{
  "n_layer": 12,
  "d_model": 768,
  "n_head": 12,
  "n_kv_head": 12,
  "head_dim": 64,
  "d_mlp": 3072,
  "vocab_size": 8192,
  "activation": "tanh_gelu",
  "norm": "layernorm",
  "norm_place": "pre",
  "norm_eps": 1e-06,
  "positions": "learned",
  "qk_norm": false,
  "attn_scale": 0.125,
  "bias": "all",
  "tie_embeddings": true,
  "parallel_block": false,
  "init": "normal",
  "init_std_qkv": 0.0149,
  "init_std_o": 0.00305,
  "init_std_up": 0.0149,
  "init_std_down": 0.00305,
  "optimizer": "muon_variant",
  "lr": 0.00766,
  "lr_mult_o": 4.0,
  "beta1": 0.93,
  "lr_head": 0.00573,
  "grad_clip": 1.0,
  "warmup_steps": 200,
  "schedule": "wsd",
  "decay_fraction": 0.721,
  "decay_shape": "linear",
  "final_lr_fraction": 0.0,
  "batch_tokens": 131072,
  "seq_len": 512,
  "doc_mask": false,
  "train_tokens": 729800000,
  "steps": 5568,
  "dataset": "wikipedia_en"
}
Each number is 500 + 40 x the weight over its row's rms, rounded and kept within 0 to 999. Layers, rows and columns count from 0. Numbers have three digits each. The size before them is the row's rms in percent of the matrix's.

# layer 5 attention output (transposed), 768x768, rms 0.103, rows 387-447, columns 576-639
109:492429505476499414539519476492513505412509515499572572501524553506436489506478513486434493454503497539601589443523502488510541519489482532467534495568508479601452473501515548506539516518524492
104:562522546484559435492552529502510474501469501499532495495481512526508558495516542500470439485457468519473474505499517426444473468442537617581477533504455453465470493548519470494514470549535537
112:513552463420525506585496530519440567477488495473561472492526489494478586470465555478482550528556553553525510533479527477511490460478484535444632435585598431527506527445504479511505482423505440
109:491467496487512475481536539477509415549527491503446473449545479539474473485419557518470508511452486507420552442473524443472521493525497446441488484541473534471470513554532517507492478447558457
110:443441440494458534525467563527493481482542466433578531549476473524517588544435503465482545522576522459400521512434546449521519553560574466457504537472546428543523514520520519486504571528532549
110:530458447497493478592474504521510445526461447485481476491535523559423524504482479556479507468535588522529413536515515537507534498433485510437500495499547519470572465473562439491511575479512540
107:495512501477458530531411547495537469431493406538462517582501491486564498460513514586576433496526581538530613571536502536479532507503556493495520473572495467581451490535509543511449462501505527
108:564477524500460493479527418432483549499498474479526494610445517471488453465509495493545502457531506559528543513510442489503439407557543483539483504485441460462566449526569513476541500419502468
108:522451412462540491484489472501417455509523556472507433542490460515491460483552525494491473480434494506467492484571474523568489433475537489505490522529540416552508477493581500519426447506493514
105:515560534512485492507572474515553503538494537592515428495520580536510523515482465463490543523486511534451491477496509424492501511543496487502459515479542466473553527418482516473562542503496560
110:548466529511527513496512403565525515477494488497441529487476467485517499423476512541446437509530463419479458490533501495539573499461519595535555487461507491467507506446500513554488535492531538
107:506499461504440400474504510467478549509491471501452466516526528509477445526530554607537497485452529453539485503492501492549522540492474418472530536495526458518490503551527471503429498440550441
107:479529509517478575447476509520487590482543500492475475556470516434481477491420505523519397500490555483479394455479542531460435498523525530444461468487525449539556503484479507567524567478460492
108:498497476471572576509586417474472479483464422503494529568464556539513517502419439486445541507519501457499542525548493523494519507494566542556545555431536483465535516560454512521386453432482532
108:493442464415535561458517535422539498473491474488529525456525512505532511468487486457516495560400402519458458512503508532551447505477486497520556615496549502451520536476541526538475490494498466
112:553551482563458483492494534492520479498464466592527417559476510392485468441503508507525471461519541522496513503520509550486617574510485490557490538421556522513457532507543507481442498500513547
109:513448496540491492460502513501511492486450492440501457533442537488426491404528504412526573488503427507505415521479553513487469542463443467468463524537557467474514440614489418549500525581528552
107:557489532540500520469510452374554497421443477530471505496453502484550590553570537470553422429512444499574491550500513513495530487487451509550480464472404509589516449542461493466506474456538523
108:520540523468503464487533495438507493404538480455567511491397577494451498468501498545468465483478488515538512426560525514541443439509470524445479430484516573507458514519512544559520518450474519
112:523444475541525473436429497483482488511457477453477548526509591518450486433503514514465515525502484388539450551468452526429533415527535498585519517472565512518519497471452483520451504540504550
106:491559542526458478542498522603462475497433505527448518599526460511585444471469561521492458456486609498401554453428515535529445497550528468446535490483527533489485493447471461474443464519561515
107:494496519601490539532459459508443494489559480488471468496644467421420460493496523540537481502506477506517539530514531521511596502538518502451506424440492488583440437540452490476495487539426552
110:467499456504489532490452455468481409540454474481481482538476497503527472502565539475500444470504491510452490560471531510536525569489500464465530496510513450527540530514514481554515517534563555
109:494402540471535516561549530521504515477490544535518541539579447534481545441560500434497473455470556446416507533502487523472471549441509550520465436504475473488453492488529552497470488430466474
103:488478477504529509474514455525513486498499614483487442532415544405471551474575516522535516454513487536449581515468477491561578489545543472561517486501478511559539502473489490456496449516506466
111:518499481429493591499504485433498501491530469491534516596501494531519475518455464482427548489573468526544501567515493489437490533588526497510452476457458468482480537516500513472484528558505543
112:519481457546462433550455535492520417522468540518500493495480464463484549509498515524448449429479512524465432604490522475462493554544458471446443448501551561455457521509472585459514515541459484
120:473513509491522375506544591450465512415462583456547546470515583468545513491528553545505535503533444478436525450507426446539456544515501498502486563466518562517569470488461479516524430444447512
106:479514433499542465487392462513483445525534461476465538472490498547477511549449541459528465447488493490496470479525466558568472548464439499508562486476465511461478487484464502497445478529539467
109:505434565510499546463490473415480505471547497502548552501510417470536506427465516494582462466507518505532476486462526510532422516500495519503503466471448489468446521521543612485472475566527477
106:527556582581514411491512507544419572510511468495452535464460495472498501548438477490465551494523517437498464507560423564564442497548567459513540412467499446530478493479570505527508471547496522
105:493507497588522528539466515534517538516546448509509477434495475507536481470478480489481525481484522441492476439453459443532481514457437580498525525508555550489535504545536413498447443615447465
111:509515534481504502532488462462395479402502536478461567544408485499533525497444564508484492468495486487478547495486532494551440517471560573446506446521529525556464531561463533504541510544526589
110:524518433495490470505498543517474522537489530520513475570527496464501546401546463529512476531546495496529494544534437533440537457536507525511527532490489558504463471495469489425522474439517488
106:492576465521539557460568525474481514416483505472444527584481452467463511383452535445532482543491515489536493495510560449557563489495509508510491510464532475475513564479521514564541497485470541
112:525522535526500556490539520501460535524524476568548439512528543467533438494572488458526544462498607546491551508445482457512424530546455567517503541504572457551482514508478502502476534502491451
107:499500509528564490528486585475600568508470458569487483478475474491473548567567524441511438533475523517529549540473454461509499453462485486470472467525438488536459488495481466474493500572458477
109:533459467587455453502548511483528461525470480548481473477564531511450457428375479510523506515495491495536505508571489444479494488494531538467551429484531485479431516463513494444482459490473442
110:549494500537496500494483585543522543501548514508458520482505464483507546532530484502509524492434467489479489468492504535521467470561553424586476490480450506467477462455555496471548432526535488
111:467490486500520518491501537554494480468479453454496513502529476512486550449532488481435445441512518552611480559571532465512484542511512550523528497529535484458515513539471502477464498506480459
109:395493484488423530590525523509507532519565495510461497461636479543509424492470441477506445479465479394450372570467472560488445523556452546388506550525445509513516581514573489461584484487495487
106:494467476472487504529454536471423496483521495461533472539439504468538512424516464562478578559509490515475533490515535538543476516435492499560533474476581469544485499553451507426534521443458500
109:508475485519590509541516502478510521477546466433493377512494486502457539475522477529473557493518506474530487462487508431420435503513527557518502451518514530502537443448477443508498450570487510
104:558547446504495518474469500519503485538523481391484547551549480406432487507499515488490536551512532473533548564481564514483466521474447488426476562410448452488492562502476446499478434500447475
109:541486447567487525471531489514527487533435482453410498472485541517546500522473482547530497502530496462544506496503498529459495484574538523504534483519500420502494455514471552492497480490529455
104:366488511477556480500501472534462480495489511537537499566498568476471500435588503529503507489515536493491540426485506528450516503478497440494508479468494543525547577560478444449473470502530513
105:503469501553526549538537550466453559482472506470503472479539463494468494475602546547476515501484502501453501480546474487467524509539530439509486513444494515564441531546478489496460507511567613
109:535498590534477482426597507481453487552510550419508491545511414435501495500447464470440590530473511496526477520515511498504542437599460526464462471500490470483440482456518490543514459490524546
106:544616496525477662588502514506482448549522522497440452472429504461525511518468505517525514481437556471508524447544551491531527479460523441586572524543444507502517483564470519421415480453534453
101:439514511523518457447557463422500509461465485478506418472487544440536535517515452464486457496464478507506569528561483573465527498440580559535442519469494506461514491482533547434497513488522443
105:487474423542529491515468455498533466486499443533545487505467485422470564486518483480518521550559518599491532542518465496563531527448543489469455454555553454558438531616513524506477509511562594
107:585525491498500496454518482470559486523554498535545474503422469480523531550417428559500592495521519449500447451444451504510454534512522458530494510453462441396531519472461569519535488499550527
109:545455556517559481543457526522501481456461464477550465480468513553506437483584517496446512503554505530461425538478567452519484519465496550553507574618419482480582485510447460468531496600531517
109:474513507516414554469557489506519536523515437548527479474585485539482475444449493589479552535556501509455547518471507472545523532421562525624537516530535470465447481485586477568555493471577502
107:511514564504539458494496538478477521480549545525478493495517479554435509501542517486488561528477523503531484501543557444430512454454464465576495509560487510483470497455526467478433460549553517
112:433462411488503545510436483474475528516488501480524509524520504527525461524536534542493498516569539491448433508471451472460491535496438482538550566559506486484526523514547421507529522522516486
112:517495485489529506442483457484464478537530525498495548478487563558485382577517455484518512467490439574542486462496488571574463582508511470514476619488510476550474532505474451523489485498529535
111:540525534506498526449492514512536490463516524490527488522479475547543546537517542453460499452507491488461516468552547517560530464521541529474498479579585413457515551513499559446476502469553480
110:503463465526490527483427478538463531491517554500443469538486501528480467496497459429467486536529477486492515590469591582465509516505512526514465513489480490520534563516482485516546440458536482
106:498552475529474504467513566619475507465489508533437488487524574531450517516559521527483566508489529496475451463550485478493500502485431561379551499498490550558460513488578469460502544489467510
107:543494454421419471472508510530441539536519542502559483529562418429443458531432504471564519453593416529475464547535467482447504460473476420491515510442496534450514508557555506540405430489490508
# layer 5 attention value, 768x768, rms 0.0286, rows 388-447, columns 576-639
109:464489476441487535538463497524452437488554504474459485474533505490561482478505558459469539465568529501490426557577429505460486520527514475419524543485593541452551456487519444497523577445474500
110:446497515527508481440556478554569434479543514494508553565495521484440551509485432543526461574518435464480467504474473525512504475545521459525450560491435561549528504503444454545505513523555504
108:495491438539510553545522539544493551565488515532456524546461517480556523523564449575475489534540534454521455500480549584499485482453568516501505540500528482472500478507485521593499520467435490
113:521519546448557505529519501522469451504530524509488470426567542498476491383537500495505589510435486496504522573521498561498467539482452526519502527491402553497512491461456458498499463439430481
106:415559467552547546458536460510506462467506512475445411548513420483484505503565489411446527506456447492446625469537505482401478463507475500541463439498450525493546465508455494540484513472488501
107:504472515554489561513550495568479544495470483439500455460513483520453479584491421464419561478459496509465510520522491442535490483432510494541505407440558520449501476483499476494561453493468496
107:418467486539486518482507517582494469550531473500533497469530502503518556380540507502463465515458535466495447506566456441524499511497489509475532444459572531477546528513501492511516477504453489
105:520529514575473520521541548483509474533489515466515501430463484521438525529523498480455518490515450429515540484445493560462499551518423439440489486514529434508511470497460503534521500455443465
103:489472456569413462500402507488472522533507525502473566547466383508502481467559485580469478464577429475538525556545454558430526550528428544490475490515469476528547502546513515549410446503484462
106:536564491496501546509530569421433549508539406532575458542534456502529470535502467473495492480493493575551492491490529516530489489507465483465461531516495538529407406516571497513533481496426431
107:579468519462548573476474484502527497529485541555513492502487503486453567376454500479415458573570495539449577471448479521432529493548513553565522554547514482489472518516468502422523514511478474
111:500485512489484448519513521425431446533437537481523514529581450541494587499544515452536561534509471514566538501425512518549530583423417531543503543514471551504468519516455440493526457536516582
106:517478477520516411508522529516500512552476493501494452465462508513428464415498554515544498513479490574487474490553519487514455552466479464438398466529540500514516485431532550556540496515449430
108:542601507529511459559513459586485487587524459544526502522481534420502533527500484478415542509554547448548514515528536481445602530516472516472567439522520585493488511571445470473539544523468530
109:476410532495487524546489504606501577471558518493524487502559492563551477503533461451475496474463463510515436503545530528501510479526532515441525500553434414470551433458502484497527520477518509
106:486529523482529549532458554531464511528561484509556553516536435516533484498487509509495445484529549494469534498501473459493477454502549518521489578465458458512488551466569496476520449443524522
109:460458512519492538529448580519415487504565478482504465551576443466504479524459512527498487494480470493505561464463531501474465539483514476467493572476550494454495499535536557434556472523492471
106:525446434502460533492495481523500549572465435513482432520554440529551512504488484488552563536539495603525473471467528461427615536478447517549540517550473481515524530500511486445510506505530437
114:522549485545529489484445495467518447548564496545530453445475447466537553538490496487595447469513494519536572468515552449520511504458475462397498489498471504473540484486482516529540481501511502
106:529387500478533528506411424475531536480525503458507471417444495566387449480488493442502500561474439459574516530538516477465481563470499504564441562571531446474507531538504546450533540509471494
106:495509500459534502425533513471495576493521538578496512486412478491523562501509464470494487442444521550496526530533454491476444483457423504489426574550495430447545548547570494550544536523573426
111:487559532459528491451527558535468521458560491558490527480575581469542518451472529515582528509544505521429554496578502520482527403482541487541492489489434540472487520479490463508476507460402472
104:517517480593431497389531502461514481472456472458478541472534576506498557596427436518545476524486485504532536472526525488510559536514551496546476499522563482489492479484451497506505529536526481
099:553471433502445466467489505484439531533458496491491537523563516625535513473438408497567497544476496518523505453470534447443457534418525463456517425488546470445507480493563525479487499478527500
105:460494512498498517473487500544547529458497517509463524499495491428521487465549530537523495500477575513503514487422470548546540525425477572511532504595538439554512470519468525546506527431594493
108:504486541444444501480482469535464491470539523521582487533565527554561489447465443523547513496496481449503530503466475487515487491510521507547570525537443436556576457502507478514486455515515541
111:520448490499455556539471447598545473565568488552518480462502406560487487562450453469554521509487478503569479557431500511489514530493417519537548459535478451507460567517488494452511509545537471
104:486513497537498528472588619526471471470436571479495471515505544500476550474562513511463544534464526524486560493528526469484549467469520523463452470541600517469487501534559453538544513510541545
107:481422447421510519538559459519515528543478527405443456490522534507429510565499457519542501481482550488480514496536545445432561457498539441535451501559557523529482518510444491536535458425526496
105:520487415462463606522541551506450407527503504492560408494440511548450511475486521515451451513471449467528519490528506471462537493400401526422516460484528426491572581502422484506492458506465499
111:443548546428444500511575560514507489537540490578507554562481480488475499467515499503521533512416548523511508591555516550504454476529502486517574487504556440493519547474549561553498527417512527
105:473447494509484440521466524534521462548457509509603556432447528511526502538545445497497517524495470455549427459521532513431559482528554451506491563484490518495452455477513497449487511463489442
107:514490579547594519485528543507540497423515416512537549492479525496512526522474490430509481496469541529450459518445510473574451553463528520447462484500541559542505486473526520521567525542460488
105:532445544538468482496452552453473511561530521530488466466528496551487533529586498544450498477487517470562489457499467439537484526522481553440515436533541529565494477507451490458504499559500384
112:499464510503489502530443417456527523480478528470530568518410408541500533465493538596525532519477448418503522525430510589485477484467484453449515383508461498509524475479587492515499501531546500
106:490474491487482540565436411536470428494488501461445525521552465495539430480461487554419544491533495506456543518587479507525439517488505522483423514499515483469552514497498436522513449444555520
106:514492483493562566460492487492500491498534498453555528548474482473460519534609535513456481544473488552507458525448521526497561510436524445564387489497535560499470517491464497574530477490537486
105:499515461466511512426524455476500553534444523543501500456505561562441474481502474559425581491537546607506476498515423457440525547451496507421413472544577462516483497543457433513530502472508528
110:523527519535475523557501524504478496510513527444489474495429567492489481552511469527503574501488472452452576506518458488518529475485539471478466506494455504464540469491504499506521495487523554
108:559516502527514437466487513507441501521462519489524473495457436499539565571585505471469505542568507508468594484553506484501550496489530493555541565466547499538540452537459541539464490438442484
104:529539568582505481454493483468506488487506477510518512511568532517445507524483527487413464469500485453575486501551487503445548463451525518394528491527489520484527499396470474473543481518532486
110:443553516465439455470503504452476431523466440555514550419519494450501454493530559464508497573419475488499516524539466482557546485459534474482496501454530558532443534525548510507523553482527442
108:502459498537523516463500461557504486573431551498471503517421499582543469479536420555546506466485535502464411495561452519488553549520569445566504457568526516511472438464571574479514534529510521
109:474529519388611452522481516415475547540514544533542478528471475490470463475494516517457419543448453572477538476475488515547492511444501481518446469501561502515470534464550525577530539489525468
108:495514527446438529528515487457510504490551517507455575479542402497558523518480459458502455517501472554480575537472476464502431493547509485548558567479527463490412427444517558459481528491500461
106:440508490452504519489513521528539502576494511516468546495521534615509479489440443484486451498495484560529535481527454489403556492477491495456532458567491433478542459449543541483492504490510424
107:509460498464440463587502441447552496488539444497405513479508550530557552481538478500556514532523530500471548558452502427560426506435538493520511460434513555503471517499466456524453596549490485
110:517459480543457398465528485496530536475447445440576497560487547532539495480509522500529486468540382539505500465470424485503457481551508510528486497502584499494499598441560513594561454538486487
099:503535439508494567500516492630497471515468496519469543513492451489526475529504553473519520514471494518490501530524504478539446478472521467479561495512504478560485519517434490549566452508513529
108:465429563484482552524504492517416497450521485480462548484567456552487452458538569468437447468473424420569437478451520580509463461502512527491553563431479535534450423422455460504537502503485477
110:396502451524543473518573558540462502478491469494422512467544384511449428478612600492467452483536460556516495478560502487478508553536481464514512534500551549567458360572576481465482495444423561
105:501533480539446516483493499490449547461500445468515490547465456530529594452472461463520494501448552528437552454547427471477554450491513479419480537402564522469472453481523519490524486427533532
107:529501488487515422529561505493447473430518533561446513495470491503529496535494544445485510467455600512485517530526512511476464443574473465438436557463542460559532581470474461538525526570470498
109:450386505556476552528546427514533458503524455450504475462493500472590526520495472502529470543514507476444529516470511536522458508520501487542444520458462504519503573550465541542525539452420525
108:534534592491485439499532595477533473530547513493500517494484437518428448507566477486509552464508529556488550519534512467467532401477498522507516500455486477531551536553461522512470538515474549
111:488398471479437497541480541530509502509402522507501431554519536555520506464488516520486531536491494476446490506495533481478555469489490572518489399460511533520563492554475471536523500501547491
110:491503435482462466483476494481434464520441508504511526536519563503483496431506483534495554542504449489546501489566448482453520545507445528531465511462505551524473458486518476544495526524507459
108:497503484549537485470476516478511446510466450466488535500541483503548564462509497612535479487438491565582470474462524438563503463522475529557530543536551499500491448384470467500492533577413539
105:506481569502473534624504471443523525438541525517567496522500479506586461535409445504515413453442498550473567531452466506470506497558575508550497474528538459512519495474459532514452453536526496
105:483503550491516530519527459554574506533506501423492503463551559500606535449543499491491536485413611512512478435452512543519514499514498563486464495538579516498477471519447493507530512471534510
# layer 5 attention query, 768x768, rms 0.0407, rows 448-494, columns 576-639
095:484590439569527466460439483496529483438538579477528516493412536507517522514463489492522513583547398503472505550520570492482471515411510589509448455585460512477497536481484514459452550438548437
094:462515490547421569505510503468534520450522445517467503561382497558464450537583466474446560426471527540470501519486454500537496437471423520487463545473443469514561482495515472524440431491496468
092:494465432454568513436478573462472543406473485586494484447491505500553471539529495501557458515471469515574547504492514606457450525484472466545511506509573551530461520483550487519479503520416580
098:461523463405540456479536437479548516493436527563485496506526584531453453504528451418476506526463578408531474517577510519519481479451488530494528564541486554579533506516539489465477522613575446
097:490513571502492452508410636521458463527523507544542559530476517482459480475474538426482477525511518503467552460560543458511497464497490486527514474532507541492465518516589402515550481510469494
100:537529514485496510502490557541522544454421459486475445495532482432578526534484502469485461472482419535524525528530554524489478466517552485566538483487506517505462493480487455535518503428502544
094:491547469523467465494557534481568521457462478395494537497488576502457546495520497519525479493453507520452543458538509448517503479530403505464487489519513547572481551551562489510517527449537513
089:481478480516467494580530485471470507463541572489492495529517492559551497433530465549421491463450518506513560482473491555432564492507477493442485544416549518531520479465519541508490438532499402
100:496499508464509518561517512498471475546553476491447478499575431488516443472565538469590527489490515476498481450526420587501454505491570491463524533520477575523526476506510514531503504533537398
094:505453501499510572559472480512533553497536506545487449431478549543461505475474444542505503523481491525493563512458486538591575482502562496516447410492501528439422500532497464545432501522464553
100:468493534525459529536456409447470529474535547506567503469460553488551456561517577421487493438480448574469495534468447488533480447555540502488460452530496507469460481484482506562425534504477589
099:471516469539557538458460530484553513588446447562477527455530498504485535475575450522572460528376508449510472576524456549500479461573555527466484520510429514525525473497513519464480457524498501
093:490465509476477492491537500464490504470415496454483437510495529482478478470551509502481480576488509503526521469507466458524447504537529498470480387543445499534557542480453544518487458410566497
094:450433510560457543502517518491512471491562464475452511471556503501515555513524540459472526501481447561521510552457461502495471534545407390491491485458489517504503513573463466490479522458488513
094:555485504514415542564467497481466614525428464550515584499580499512463481498471545543545464513517505541484457500493520469509449495489552514479468519479431570516483482546484390529494486537519482
096:469574471465523383565492472529467498446590568548461495534524437503531460534528464531521568519542600427514500514455569512458560524446495559467530504501505513470497483484544464548547520482547510
090:541544490456538453471515467481519456507501503439544476532505463454468514479518532541514484488558449549498572524544482533439477479441450526542479548532500501505548509596472478499467572498520539
094:563584568479486486499532528441482472485486456492501558468524483557467463488500513415489496485494512488540471510561487467469450424425479594533522454537535456507511506514466540497458519590553488
095:515485525511455526522484473521437442471512537505518459575452521484477558520430556496475513523549480492560477496499463575500548520524523467511517528625528497464559524494439522479418504448440540
089:497485519499488482522498501521442577529474556518532400575526467473459555524552416482555471528565525465577501524486531473462403502500535528497526485524502526569515542494501498508516462456538491
097:505509504545537531510461440527485452477502480435598520414573554486481549416501561446524493453455467470519526423488432459542483456557513480517494427497516559501534441500490485525514520424472578
096:425461540521499452470507523492534553481485501537501485484452539437482558435505454445519497470520462505460472540483527574535473546551479515485471511495492560485424444486476573484459445547444506
092:534508591512484431564456519509513528472534522483519585516537436494541550498497565479527545643522444542440505472549568425466431538543525523484499520537426500505480537551494590526500497486455592
093:494486471493495525498523490486510539532470468475544483462451515498492461461565492481465474508445480483496511441479507526468574538488588491509441484463512475606483491517435495520537449523550432
093:458513491499526502539466533499518468530478430484524472546536451447509517524466511601547585461463505584495461590553486469503550493502389498470514514478487515479462582524430466522480467476470566
094:485522505418490513516509466426448505520516574532475466544478487434499503488523504574470513484522561446452475544539559518467504512465495448558552628471540465527540427505496507513525523519510439
095:491462484539520474533487486506569549505531449480514591521434561476517442519473488511516419466478491518467469486517537488490481531511526460552505504505466495453460470470415498480504456430512553
095:415555521481500505457510465576465524494536488521520486566518562495498515565511501555504567471507523400441568496417528554500503434522529512542524549493473535488430516509533470553554572474479486
095:574569559461433539448498464476453536493473496492492503485418554463482542533509553487509462516432509541489503473482465517518442461524455477521458462450492463503484556464528458521529494488433433
096:526537506495459594481534500521491497432477508517487433546502420506466504510491562533467523509483528465523521456434557448460485580471446526489533551446503496569433504528501524515498481497560462
091:505481476535418521444455528477536496544465535548509436473529443543439485503573460505518481559507442460565460463491515538563521482472549522434517513530523460468537459471467503545518476490442493
093:499529515604481481472524477491576465477500493499485548457435477498474487530498487541580463497441541481498538491496535459485466526496546539454443477537493516559601514502497506500488411524465501
098:462627456535462477483474524454494481459421608424427476529480483455490447530459499479609491515460477481464514410484495521499438434424476521510494468511522470492489497541441486542540509434564469
097:537546409555425572523444558527487514495507610506498486469505500475554620611465524527435485508544487450490468470463498432532497529504452571518508505477502513451471483492457586458441516490438485
094:508488504521570494526527533518528548497461496514453550521479506534509472521496469504534516528520513520557477471579429481517506424537501540461508471487457505463560489521489482491448473580474508
088:525491511445477557562415558499440472440506458477526489556488538459483519471522521513532484418493554522461485509564442423479533548529475548558493505539551509479594464481527481524544506426485525
094:495501385439510528519508534448548504557447543524524456509585534581451489555569515548531465462463495516498504551493533478506537496492443573502473509452454535532507508530528513494544506464525477
093:533606470529503496468514480557496490469475479573455536518509476501483394476556506563493503419538472466464548469526551509575491533432502519543525548522499441474512449591434435533532474428495484
094:517474476474504508601539546477432426455457522540467510539442495465506481502529522499551522506521451508527520482525493537531418518513468501546524552570476551482498528499436414522469446424537497
095:534478446464431418460516481520539461462495461460612478462492432507503469519531474523497445485506515487519496514485411470470529430457563542524531495439444460493480524498533446489553490480468431
095:523532497541459462545498491504545462532465560522483490514555466513473525492508519504499460537479460576538524496556502471478507478501595500540589518472591503590538526473531495433507478532459546
094:474523487524454436515517445562547498536507522451526440504521438438498521553524531480455583516444511514444509487495502470424492486510458521491513511575461457509405478427456510493519488475513581
094:557496458425518499476589513554582494506542513485503448562499516509528544489575499467474502490490438485519501571503475463482563466499524480557476513532474489501557471432515506533492497486501496
094:497502458505534436512492521490513466445437472528468455587514485482494460415523480449488447464507472526463515499465449516561474424464470503480526458440499534478523500520486512506532401455486465
094:443534520519412408517494439558521485465466431496482488546444412501444432522548468537492521567560520507517452468467528558498482464521497525452508489567486457461449543487519503531495505479513481
098:480488537459552520517548544457530520523506538521499485479501457517459501471474379483536455508550425503552542511447541555490470526528561506509556489504473445450479461493446514434556499401468511
093:533435424490468495462530506514512434566419479495495542463513532514494519568536468504535484504500494453460514478491532498431438455506438593433508510528521570508494524499557440510505528574469455
# layer 5 attention key, 768x768, rms 0.0398, rows 448-493, columns 576-639
093:537471461427533490445512482516540509453476544491520485505501482437528446572529538518477473510522479465514514492535486566561462487492469453450481433605426518421540515506434517434519494451475458
092:522492444532454461527501520497485459544492478530510469502460520496507527600535513609564515531469501452468544523539537528519541514548465585490520556491508534573539535454463473507481540437508512
090:457534522480450431425440467470489453506491545532502459534534535530533437510520491487488533516512517475529508488550454434469466522482552470560498503498533558520555502566495479510532450532547499
093:480514510507542448483522454403565501528535436517452462504494520514492396509544469559501534450518469474471466511517493390521492450534527498529566510512464525508491495470466513580449482499530483
094:465491535571498462533439502569562533438463436526535404466566477437489527520524526482520509514529501509504466435461515506468567496492519499520530491515520480574515530455455444523533466410515538
099:554460476499444448530434498545545474524532481514479497515545440447460621479516488499483506508482493521474454509503457485498537529563526532544502484477505493409540495511465467586500612481554437
093:483431427530421520499437538477470438520446540463557532524488455524465542531505529482528494441501474442486456466435524532484462511463550505426548500460434527541538474508495481524501550412544538
090:540514446463488507454565477455510507570432463487564445541526519517437585508508459508549472498478560536533496472556504533475424525480443533557493449451509533553469479492457485530522486456477506
100:505470458467525477473557492487500525459412467511461563525525444473453539509442547469489503442523552474432491482507487533496540463444525491576479433467531509482497571490507507513561523530527539
095:445584501500484501456434480465515474510470513508484422485535526506450546462508486521533472529567462483483488490489494516502539445528544404513512545540501482479469474561462520564434473497536467
096:498483492517524462534424420472538531511508470501419484466630497486483469555499528494543507576473482551490477485415480453468482481522541499489496431521519475445466510495456548531486490493531546
098:486577555548489552477534532463507570482472456595479468499487451500505454467446583546497431598465502473552539486498504499514475422475536402558448504518519521426514481391461479436488549499510521
096:447424474487495556575492515512509465525466528493491451482542501505491509497456496504441505524451500549541529555483469502550610437538435599448534503521435521472476531511503509520466498523542479
097:516504593524471480478530503485448467550544527440486451545550521492479497508499468424505543469496471467496507499415483476508415478431434423456494543496475506537514551531422492505557468527497529
096:486489579582487522480478573456538563444470523489496452511456570507529499504556463549502452520539515482478501500461535466502548577524506452571548473476595500501539519518611522455509456546550520
095:522491481478439551508458510486512498415485452515519452567556464476557563529516464607446493513461512533509518551473489589443541499432505503521541452413538501464461506513527523496584510481466486
091:568527530503464496497532463426514463484542559551476495432523552528475419525505542450508463483489525510464531592545509508503480514500521493457470512471477463509474462518566534485492447525497522
093:598464491475504537506445484448583503552426503456497563525488478532485464544441567575513498518528473485474474502499492512536531478508529529523449472479509497554493575489398440518517489423436521
087:529516527514510493505478471527560563488452444473429509482485538454490525546538531511490584561524566499453445489519417540508486522502512459549579412505503455476511564476479537470445546548548475
093:490507508588428519532482491484515589485493577503501513555493430416449446514472523428509603472501429509488497496507508524559551476472524478489519510526489457505562572552455508512555544461448506
098:518465506530526434473540544488474506462439486503509492499553476451493529556496486479514469509496566526487477507515436438561646518503497540536525471560538484513489500484525497426529491514383534
096:489474465561525477539518472565524472447408502445511566536497449519473549515515554500585476405489510557540553557495495425543417551508471534410555537500520478491539517463482545461443509487509485
092:539531517528505529562479552553524471530500496507464509416414524532520524506537499495483558464540454497516458506479463508512459582438561550470503460565540549477466440596520530454534589533429528
094:543441513518486484533450521473640450574527413552473475443567465504455453472499487531573491491505580461492462486490483484498454473460508484481464502444481464521462494483473462494528518526470512
092:426525453543537468443523481505492460418487501518466460485519512480476551459580456498498517527493486502461520527484506515575536500468488527507447488498476458466469476509481517432564580442549463
090:537452534460464521511493526466471477512503394493475476487500466520506515501556481502484492500520569531462551554497455517535459523513455494495546548468548501526500507469528477538489421471482582
094:489466546472545523462549519514450501546497527483478498527519539544577478489508502525442584501561419503463503475566469459508471525480500479479458543506532513490400519438501537549446474531556529
095:491528504497426553447531481528477529477534525496496408463499493511462512556583519427529575496458484508485546431513510516475526535449514526497500539498497455506489480534545489496499518464479525
092:468532545491424559370517512465504527510462505489527537512464484487511516470544556599515515446432507517502543480546520500503462517493446533496501589615457581522530548421497491550487519460514469
097:470429533499541534456514460479472489564527442470565546454563508502464491472504481480454513502541473514482492505457527523551487490451556520574479428514501592514476453563486484496538472464419523
093:488536482488452470515448446564443569423500528458486535564511487437506444518486458590521543523555508539498450509513516526520482552449504477452444457547463514463462504441474418535513519507503497
092:506469483552477432493478485540542512598556431488500508560480455517555526533576488523493487500495632529467468420491548544492481552562553523422533489548443487518504539483489609449473481441438472
099:457505470510482489477513520532468579459564485484512440473473426481455469570483422491540586497545499477510460501559543493521533482536484583492533560569476512444498482464522509509488541458488487
094:569552524448461497476514497509400475515472512472501423503503526525524477487568433439431504539512527419486451514542583520541505519476468475478548466498495531480494495498488526543498512490516508
093:483433508551522510439518534460490450452483467498423512553531522537501463494469386505481492577545514516589535469448581520512478485449489467399487437538507526555490530509453501485440401484501512
089:490528540527476507534469522508490482491511477557573473455416485477460481476518538495438529510471535479376483629495520488523501526496535543516535557516476480514451553456471501487532483520595526
093:456486505467456521470559484478445551494476562542523509501522497501525513462524507557495511424464531431487580499524525503520433525401531496522503488468495501435437576441472515463478491560447499
096:460426582480572441527477516481529507438484469570500477519490506446457471522540478551494539547462463457507528597494436449506491532470535517550529506511419431480547499488515470491547387456524457
097:468429430465425499532523488493535427460496479549532466535508486418516595430451459485468471538508500436524510537472466464557536495517465545483544464508529544510472450504511553465490500536503530
092:443545451497535498557567484464543506424509510495494497505467510475510570471457523486556546537429498529533512512486500533413555557560507547505496485492506428539519550552511570533572561497463464
095:551520472483565521477538469460504499502447537527481540495593479415533534525530469455489525562529458481524511508518512380481520527493465568470476471591498459492503494493498540584521480529544492
095:522477435488503500537479456499513504517503473500555582466488558481518450488490586537428505523536521514484453510527475581463555507515431515485493508549491472512459540510514462441510560519543520
091:511504445459482513488434438451505501517550555610506486483488507525555513439475481565525537420548484501449499485596508461488517480466489466540572497442563466496460493507512588527516499521464511
094:479473482482483500490572516471549501498468513509515545533475533522477446548499463519518454505453541531517481494548473569443559503538482446473558496539486496511498508509458437485492431441512502
097:473504459568431484445445482494515536459514506414505466512486467494474470502482469523503495519528433519570524549589463515479540472468511459437489532398461442468447485509490451520504568489485537
093:490469513505558560538590518466452539509487486479424536484500482534486413475532488468510445488525505534544534478473525510573451573488522478518535486438466469487515557521520480497495522461523442